python train.py --d_mlp=704 --activation="swiglu" --norm="layernorm" --bias="none" --init_std_qkv=0.0281 --lr_head=0.0104 --warmup_steps=310 --schedule="wsd" --seq_len=256 --z_loss=0.0001
Each number is 128 + 32 x the weight over its row's rms, rounded and kept within 0 to 255. Layers, rows and columns count from 0. Numbers have three digits each. The size before them is the row's rms in percent of the matrix's.

# layer 8 attention key, 256x256, rms 0.0651, rows 232-255, columns 0-127
093:120067160122161077160148132204162151092109113168142120098161132182152143144105175159191096136199128091076090198109064199131042175116107139150105120106142138073196134131136141123125089138092163122181117091136112123156112128121069120115147110172153189126131097119112137103134158160131122110082123172126164109110158100089130143111148108134041170131133142197145095106101125094133117149146
104:135063138139131134109142149184212165103099128117078077172128135097148142158114198138166139094120043094045176168120092163144107130073165175151129133077117146083122157186119064149082105120173149113120123077125135121066088100125082129110119109160134152113159151154146174101156112226133105151097126136096122121146169099120093114073131138119139160094094125140154111109136189133090155120118
081:077140034111115184130128152152199148145077181151091143163179138147150150135129126204097110120091109141073115119134163149133128111106133152116147058103196174089145082105123114163115103211090092136160129115105099118104142118122140127119104115134135202127139138101160187162167185132127106136107180093090062080117154172121121116125150116090118122100101129099132090127175159137139166125121
078:111163120127100140159111148209158167167094124180124105139154170129135176178126092129100102155135120118024093104118109112097107119080129150148178118099143187102110122139148101161088103156069111131080100094161131108075147081097099115124134125138162125164152183151148169098159161137129098183138183133092097070153106116069141181138068141098129100104152141113161080154160164129089137153098
109:152150205059175152151107125100158101136142150084139101161096156094129103128107180113125141153145099117186175140129116125113140101170134131166130138145069151151108167078121113118126092169168170144145134112095151149115090114157145138102187179095112104184088202083132214144148127175133151123152097087102149085156176123155114122095150108106085102106064082105086164138127107136110176096102
106:165121113146154136187146112066098141151155079117108149128191148143121167166167088105115132142096174237165099056122086068113143112077105129156127124185138142122112138098131151128154128155090135137107104152121109107159098127135121102156113116103118065151171114118088083111112058156101140078106154182121110128101088194120126192178098113117192167118115169141169128115131139156126121084164
086:136168074138114154129076131209150198145107153152118130102165121173134191132110130189127100152125101136072135125135139114086110148085160099136198090128184132097154153132163104140115112171082063121174120134133144155034114135174116164109109159123078130194157135128131126112181126115148046150152170130101102104148110110094127127105115109070172111118151141115154121126167113112113115126137
090:085125078209095129131142147203136159116160141141118140121195158178121154167128143122115053130101114122035143124118099150105110107085164124144215086070122134098140140143150101116110114164075111117134091185158129100079140160116144140133122116122121143133142144118148131085157151148134099136146174127130144116124143101112089123120155151120169126096186135146103089159137133132080134158097
101:093159103124151141133143130122109124166156133128099116104121154091167168185168135165180132155136112125136088123174082162079176136123085070110150169129132095108090085117159160137118181161133107124107149155148144085096099158169197174179155146126106115100165140146099110109122100165086127126133107110170203149188138145167062170166105156139072133079151137146157103092090154116116151169104
094:141054136097186153098105133055080116114183135111135128146112077130137109125117148118122184145138147108206138169126079066108116124174110130108088162142120126140132123161130165109096128083152212122107117122133128064174083079117144088149139109105156135101090109131093117164090081137099166109128067179140152204150112119178094115154119140184148224109110206168137103159104165144182146147130
105:081188146056122110105145118131162126074179134118150138083104116158125137125122143116144129151151188132172126170109092177107097149140154135144132137121100125131090122100092136066080084199155173122104132097189115114075105121136144102111163136140124154101121167104163092122104159156144134164123124141145126179173097126111121139086187085109121088088123102119160142093200182108115139102122
096:103118069130140195110179111109171135136131133158117104134097091129126075173073155111113137089074134153123168093159124163152133198142100091120110128126117113134184098118116070075120089060198074125209087147123148119161135160124142130074111106140186187172151130142155122175111097187125096096122074090203134129095205187103104118109131156120108154139150126195159158147102114155156115105132
100:156123155105098104122112110134103085204085139171116152067135164114131147103148131127147111187155055102113135157152128092183072124129152103147159100180127119065090103134145125076175163194102133134169113162152164227106115170163148128096129118174023122127103120083163156133089115098159106172170146084135166101143089134140105165146112065121135103117113089114076104180180070106072119103133
103:134178191090155073142119184168146063162190139126118070129118157097132117092076208080104122094168096086158091126153071173121126127161127128104170152134085144142149100126125131114103072095149183130082162137081134108104139102120099110101169118107196144067087127153136164151168111115103155179128116105121190187179095136112052136057124137147139111127109115131166113101145172086053135178100
101:185140135130132158111075104145092034156139158137126144099153168154140173124134126145109149095089075169161207167154133090109126147123158099193150092153080063126120173116106090141121176067138061064121140196149111138112144082184125178169107191111119095107095122132135153111117070156128146120131147094106146155131075116190138100176121116147113146078101117136097112124101122125137136118088
108:153128112130127118114133124174082113060065089117109158089147122145167175079119118131095175117129134146155117156114194128160186145078125169112157118098166112114146157121137163104114162137110148167128132114097157088135132119071162033091147120120182135084041117147065089116134114111138091150149114071112090106165094096139127161116159136160154088110178127124119092145065158129219168122112
108:177070151076168146167144163115150124122166137060096218078138120063108086129152135133094140075158104115130171146145156150149129160090140188152133109138086113119113136083118079080137152167068161099145173141131114117129121118134135135061139136044142138093118148046143188131116137107100153129110129135111164137114133166086143078114147165179157153085107092118042121147116142141075107115164
100:098128136136099116125113120123101126127155109141163121140147148126150123190077091093136180110089116171114067129156124061153093188166097132043120142110123143143110147175102107082123128116102142113083103115146126169149026120077136132148149109136122096115154176111100143080094131143086209147133153126144075139117178104141161159175177055132085128169124138145137095148082160148150123085104
100:170099137142142110132102154045135079072141153130125148133143144151154104118132157120139159103064090144149142164132117110151168164206134131156102125071110147176105137114106124153101094106169045096098116146092144105132079090097114123127112156112106100090108196177113172135117092104039115164090115097131101072101163137175149159143147131130140127105136103062153148116094178147176151076168
092:122125087105136131156147163130153144123152107165095128120121138110173208128103119179170109137131081147174120144087090148129102130104124106155094154162168095078126112140133128080142171119140092199252130179140154092104126110159239132150159125108088177142081202089110121135130126139163112162134111108095135138135124131133088127132107130077116084095108134171130090143139106124166132095139
111:186064134065154120163115158137122115132158218091104159108133174116163063171072161178084138118104091128143111254135140109190138171168143141090115181075088154141119136150146141142107105093167144101165150106070078132087055096092092088112151138128105158108153114099113064144169114080084134156137081063116119159168135139158103128124182106151107210093114112169158106109116156113154125111133
126:115119132100140099109156102153131134073098175176127080135097162118133148165151158105147127122165099124130134156052116146120111105102134121102110161157120127135133097102099095089113063186164159094120160119158137114151117080110121109165139151153161145126124134092195159135099116170195136151133097151079126122172080185067090166081135095080123119132069114211138090129112145111140081117157
104:112131169082157145164137101135157129176106121071122106134043194077116161161181099093113150144133170098177107112111131186137140093076125146144123216129092126141122111083101143046124153163131171110123133072138101044131112141117140156153126154145127098147098196127186142091133111127122132103096120102175204159178107134092084172088096107074126118095096098122137110094098177160107102110105
104:120125151124154156126163140124101149160116104114139120134167070066185124118109154123165157122116134142083101135207131143100148133201090120129117073124151168128121144150131108094145155125168108173125133081066121140138133151126190147140157158164200146156075079148113177236106139118098198060120088096151100110117096075145147148121175118171040229115136123112112131143084180105173163103155
# layer 8 attention query, 256x256, rms 0.0678, rows 233-255, columns 0-127
101:129173084149121100133108106138100105141139129158153094144120095147115179083157111106108111145125119119126186135164090095104093147111138177134169143175147098152130126101158141148117154132122151163149116129169140130112155182101128082153106169119125161083069125099112133138125159073192152229108164175174136070185086107117108080104096116094172087129162112145071105190083089053118086116139
091:138107097158090147157150129135118117088134066129140101163176136162140125120148087097076126114114096095056097097177096069158154111115115175166114092155144131102104165145097096108100092106176210106156092125149184148138132103090142120138183106130130071126135154170078140134138071184135103118115087134155115133113128160110102143125112191132137107105161166151137129089108148154150146104118
106:114151105130095152125134113127108178106119046117198165182189100123134142173137097092127102118111111168062082110156138136088072050110147122062172120150105092057200151132142097130105093143089145110129139137154171146071120147128132177130111123163103198167106112143151124143192165115140100111141129095138141157133087138079125148153131192107119093105154178132193108109101155183141131157146
099:078150139137109143086148089113075115109116171156113148049123134116154150156132080167104138176092196065191126121136171125155137197146146095110152106159168068110133119126129110132175151119115108087156208202102149095109174154168165169116141143181089142095193134147136090083114167083142144179142164150141210115199087100188142156115099076102168141115103101111200133157129098127141142154165
097:148141120106118162130131185116157110159101133166094178143123145147193127155118124081120180139108116158112165118073179146136166061160164134106124131095061106060183081103127092096071133126138074115131133103072114107084132097188143167121152091120095159189116116163142148125189128129089052111118105056137151189115171137140153095144139147138107159172126104053067119139153107125107176110138
105:112172087169102144144112104121125160128102138103201149187172137134127130093108067068089123141117144204076112099135152096107091105129098177074190109098186102077176129097127134133035161113098115124108086166140154145165099096135106100096134116115097119100100076143094163140164162080157142146083121153180138154128095111121135112147198160149182121110186168116136109111086122111144182167158
103:116129074117144113164090090185147151136183153096166128150108088076136132098143135169119131123120143091113068118114077147161200210127128159126173146137141090143070102140125122143130116152126153176143100102139149173148173095073059074110050105137118165075132113172124132109083124130137157155130130160133090117117119106065122099103116101120091107136144116107167096117099166156187155109104
101:147159129116150153147165109163129138103161076144197130135132175146165141163192152095113099122082082068168065139102057123180162177134181090142160132124108116124133065158121186136134084131173172145132091148089148097085095102093124124129103101126087105153143117145115075123121123158101119108165147110148110183181116156139102184186086137121100113130127151145167139179088089118165185105161
102:147117143127102141118151169055104125162165141124124111112111105137127068111131158065171116150113045165118123171168144113118108119111148105171047082177094147215115082147158158122228140104158125152167064097117127161142146160170180147131078106168129093158110107104116128143135072092076169116103132161130125162149089128159131124104122179112143162119141175183105085144113059115133156089145
100:107148098129123139159141120111200120139064114155134073169120129104132132142158145157157131125129157130079103133167102127158071118145093159146148184163157188128165137174129162145163101154110178147153150138171155184081129115113128138131113114111165104097125122103131117120100131127091142150186133133154140147118127114136114107193097116126180114146117166135139100151149039086087071133104
101:111177186103149080119149118145109097057109070107137122123148127157104110095179171113184164121141128105179110211131133125162151145144100139169139136155146159130126109139088147109132147149113223182067151117225157152146121085155152050170100170113146104106132123100104096145048135163124148124133154191071071126175141107087175144138104104155109087148150097098121099123113145173196121130120
100:155139111155152122198116144120129182172181151130143099086145147125158164153134147122121136125084143088129103119073158145093136166121143096103153054065159113141120151140163107108119133149076098136110166215081073092177125129154106137093190150166124149149151158179146175090154150143134094123145141056131152114122174121102131176086089118130142136123117165121167149104136143156085123141122
094:121124124078102142098152090117116166143116094093129146113096138101120107081144144149122092169181131094090084216168112127154108144089116153113115099162174137116120159206095155127162160136093163113142130094198130143143126137095120118155094112143092095092049166101157110148125117161129161131156124174139126131153151092106090150102120071077119154116113122174175135186143128162162067129118
096:149128142177140134102166087081097132085146091078142126107113171163116176128110116105133165153130181103153131116085165123191140127133117102136118101161124123137156096072094163099133249115104146113144131160090134094140104104117173080123144163159101157139113140123157131123113129159149158144144133187142073148134135099126130140166124144139169183098136112097158237157066119082167133132173
098:143156160157137202140101106098154137145217154136097128117116150182124144110143144183118122141102171166116112200136080086141075106130161129149080114125112082175110102124144157186101110155129142090121139158138172080128167098152141185112162139162133130127161123190044153168122075073147185151093101130096083128120151130139147177160117116181137163106198145095115132151114114130098173128138
097:144142103124096177189140112129140091155086134210126140080108121138067118107101137134126074159151106137075112141148146093125103128104119140149132094148101186115105123137146060134164220133129084122171156121189120165169211114157164114176168140112102109131079129121147142118154148128117091114148167127059143119082104169103130072101117078109117041129123115114162183084202144180113061072102
104:140109118101155161130159085089103105136143130120120137195115152083214177086152175122139102157128157148160169147162150130197095093089157206136143081195182121163175096117078119102115132150153161144131118160119101088131094132106138103120115111138137095156171134125162103079135112162139179110179105117114124115107123140145161174037110223141140124162142124094160078135106159119164088139063
101:130131151099088126125105130083073111041085078183124175129133111104138161115115153113151143148108184085179129092103135073146116121145126139120114135160130098165152067099125127104127132106185209133129116176091110122135144141110113141132187135137119124128142112111029074044111152150165185143145114121097132094171124115155149129124135174147151139203126176108153160155088131079158210186163
096:079165099149162155089122122140116081121107172092144089108150160164119170109165140140117086130096183113163105112089082114157160118183153117158146122089151141122110152087117106164173071174158159163073083167109164207110152095210123123096120135092101141126205071228071138161150114156153148126156157157188121118113150201155110161121146119159165100125168123147086097117123110098135155103102
096:112132169128110165116117090096095092108122099168108159133135124108138100140211081148142136162112185140136133151137108050120139187113142143119102083189099072156109128121118140136121163130115125135109109211169129108229143181095127097137129102143173137156092133102093137113064104134110193095146131191094110108137084103153107188096118140120140149176143175154139157132132109093186123100116
098:122105106110088106128115080118176111151131138099185092127137122088103116141186043124158156130151131114097145139114157154123089120086126136142139223118116120110155202121172109143166146139093098153131102086186130175081151084200153132154050149097110121100056144102167106119145112122138153189184174186164139128191145076112074110113141093133160104108134122104084120151162081125123066105101
093:114184136086069137116115113162154157143082111139143101146148109155116086154114089136129089139149119123075148136154109151169042136143136130041142183133113130108139119113090197129131135126063103150138154069132165151097169153160100208123102147126104129128048130120192159155180164124151111161142160093106115149171132126113125062148178062129115104091103070123121090190163131132125096139120
099:145076114140068201142092106091163102118143118077134143125154191138125168145123175179104150143127152102145132163119205101140128168124129115136095069138157143116106143149134157161097103103149158136110120096155108084144142179139119127146117101107185071201157158123134140144126122149088116095143120121079085096132153148138160179137082152118186162193141144126190108144142150209191136060198
# layer 8 attention value, 256x256, rms 0.0581, rows 192-193, columns 0-127
098:123130121101112167110098086139148140177144190139134179115133101123114088192059104099106097109128138151151144127131125118090133110199161223201132146091099097134157130091076159151140111085169137140096122156103126122099118113187145078135118157147131146107099125171180069137171155159076092137145096186153150112153150173139138148130069121125130118134145051102130133098087118094135045134139
095:117136142131118096073127141133115094100058124084137183140162084116119060042138167107140132180162155141121118118124117157124077136113108104133108186098086133078139122174099080139145110068153078168121123128117126100093088090125100102143126132193098169177173118114171143161104155151127127184121153174153111115179108112097111106158081121183159110155128108140136127118177149116114147158092
# layer 8 attention output (transposed), 256x256, rms 0.0565, rows 192-193, columns 0-127
104:104054108098097146105110206058054111130140119143128162145156109152119125149159134099143109128160109093134148165134121109119154076126086166199161135068097106121183103074118138094151093144157133119114111131115122067149131088097108147159142106118138147177110040153201077153200110151074158110121111187156150140158140104120138138133079154124162146126120142154173135124142154128104165149096
097:070171131083103134154123130136163095133145128176096167179157056139105078112105142137105131084067152156107180123104131141090093108143161093114102135125092153119139109156152155098067133142170115113084183110160101084114057211153129147147162102171150039139142073175134099138150141146163094135181132145110083193167106128095172110114136188153113070188162136077084145150172186120084152090116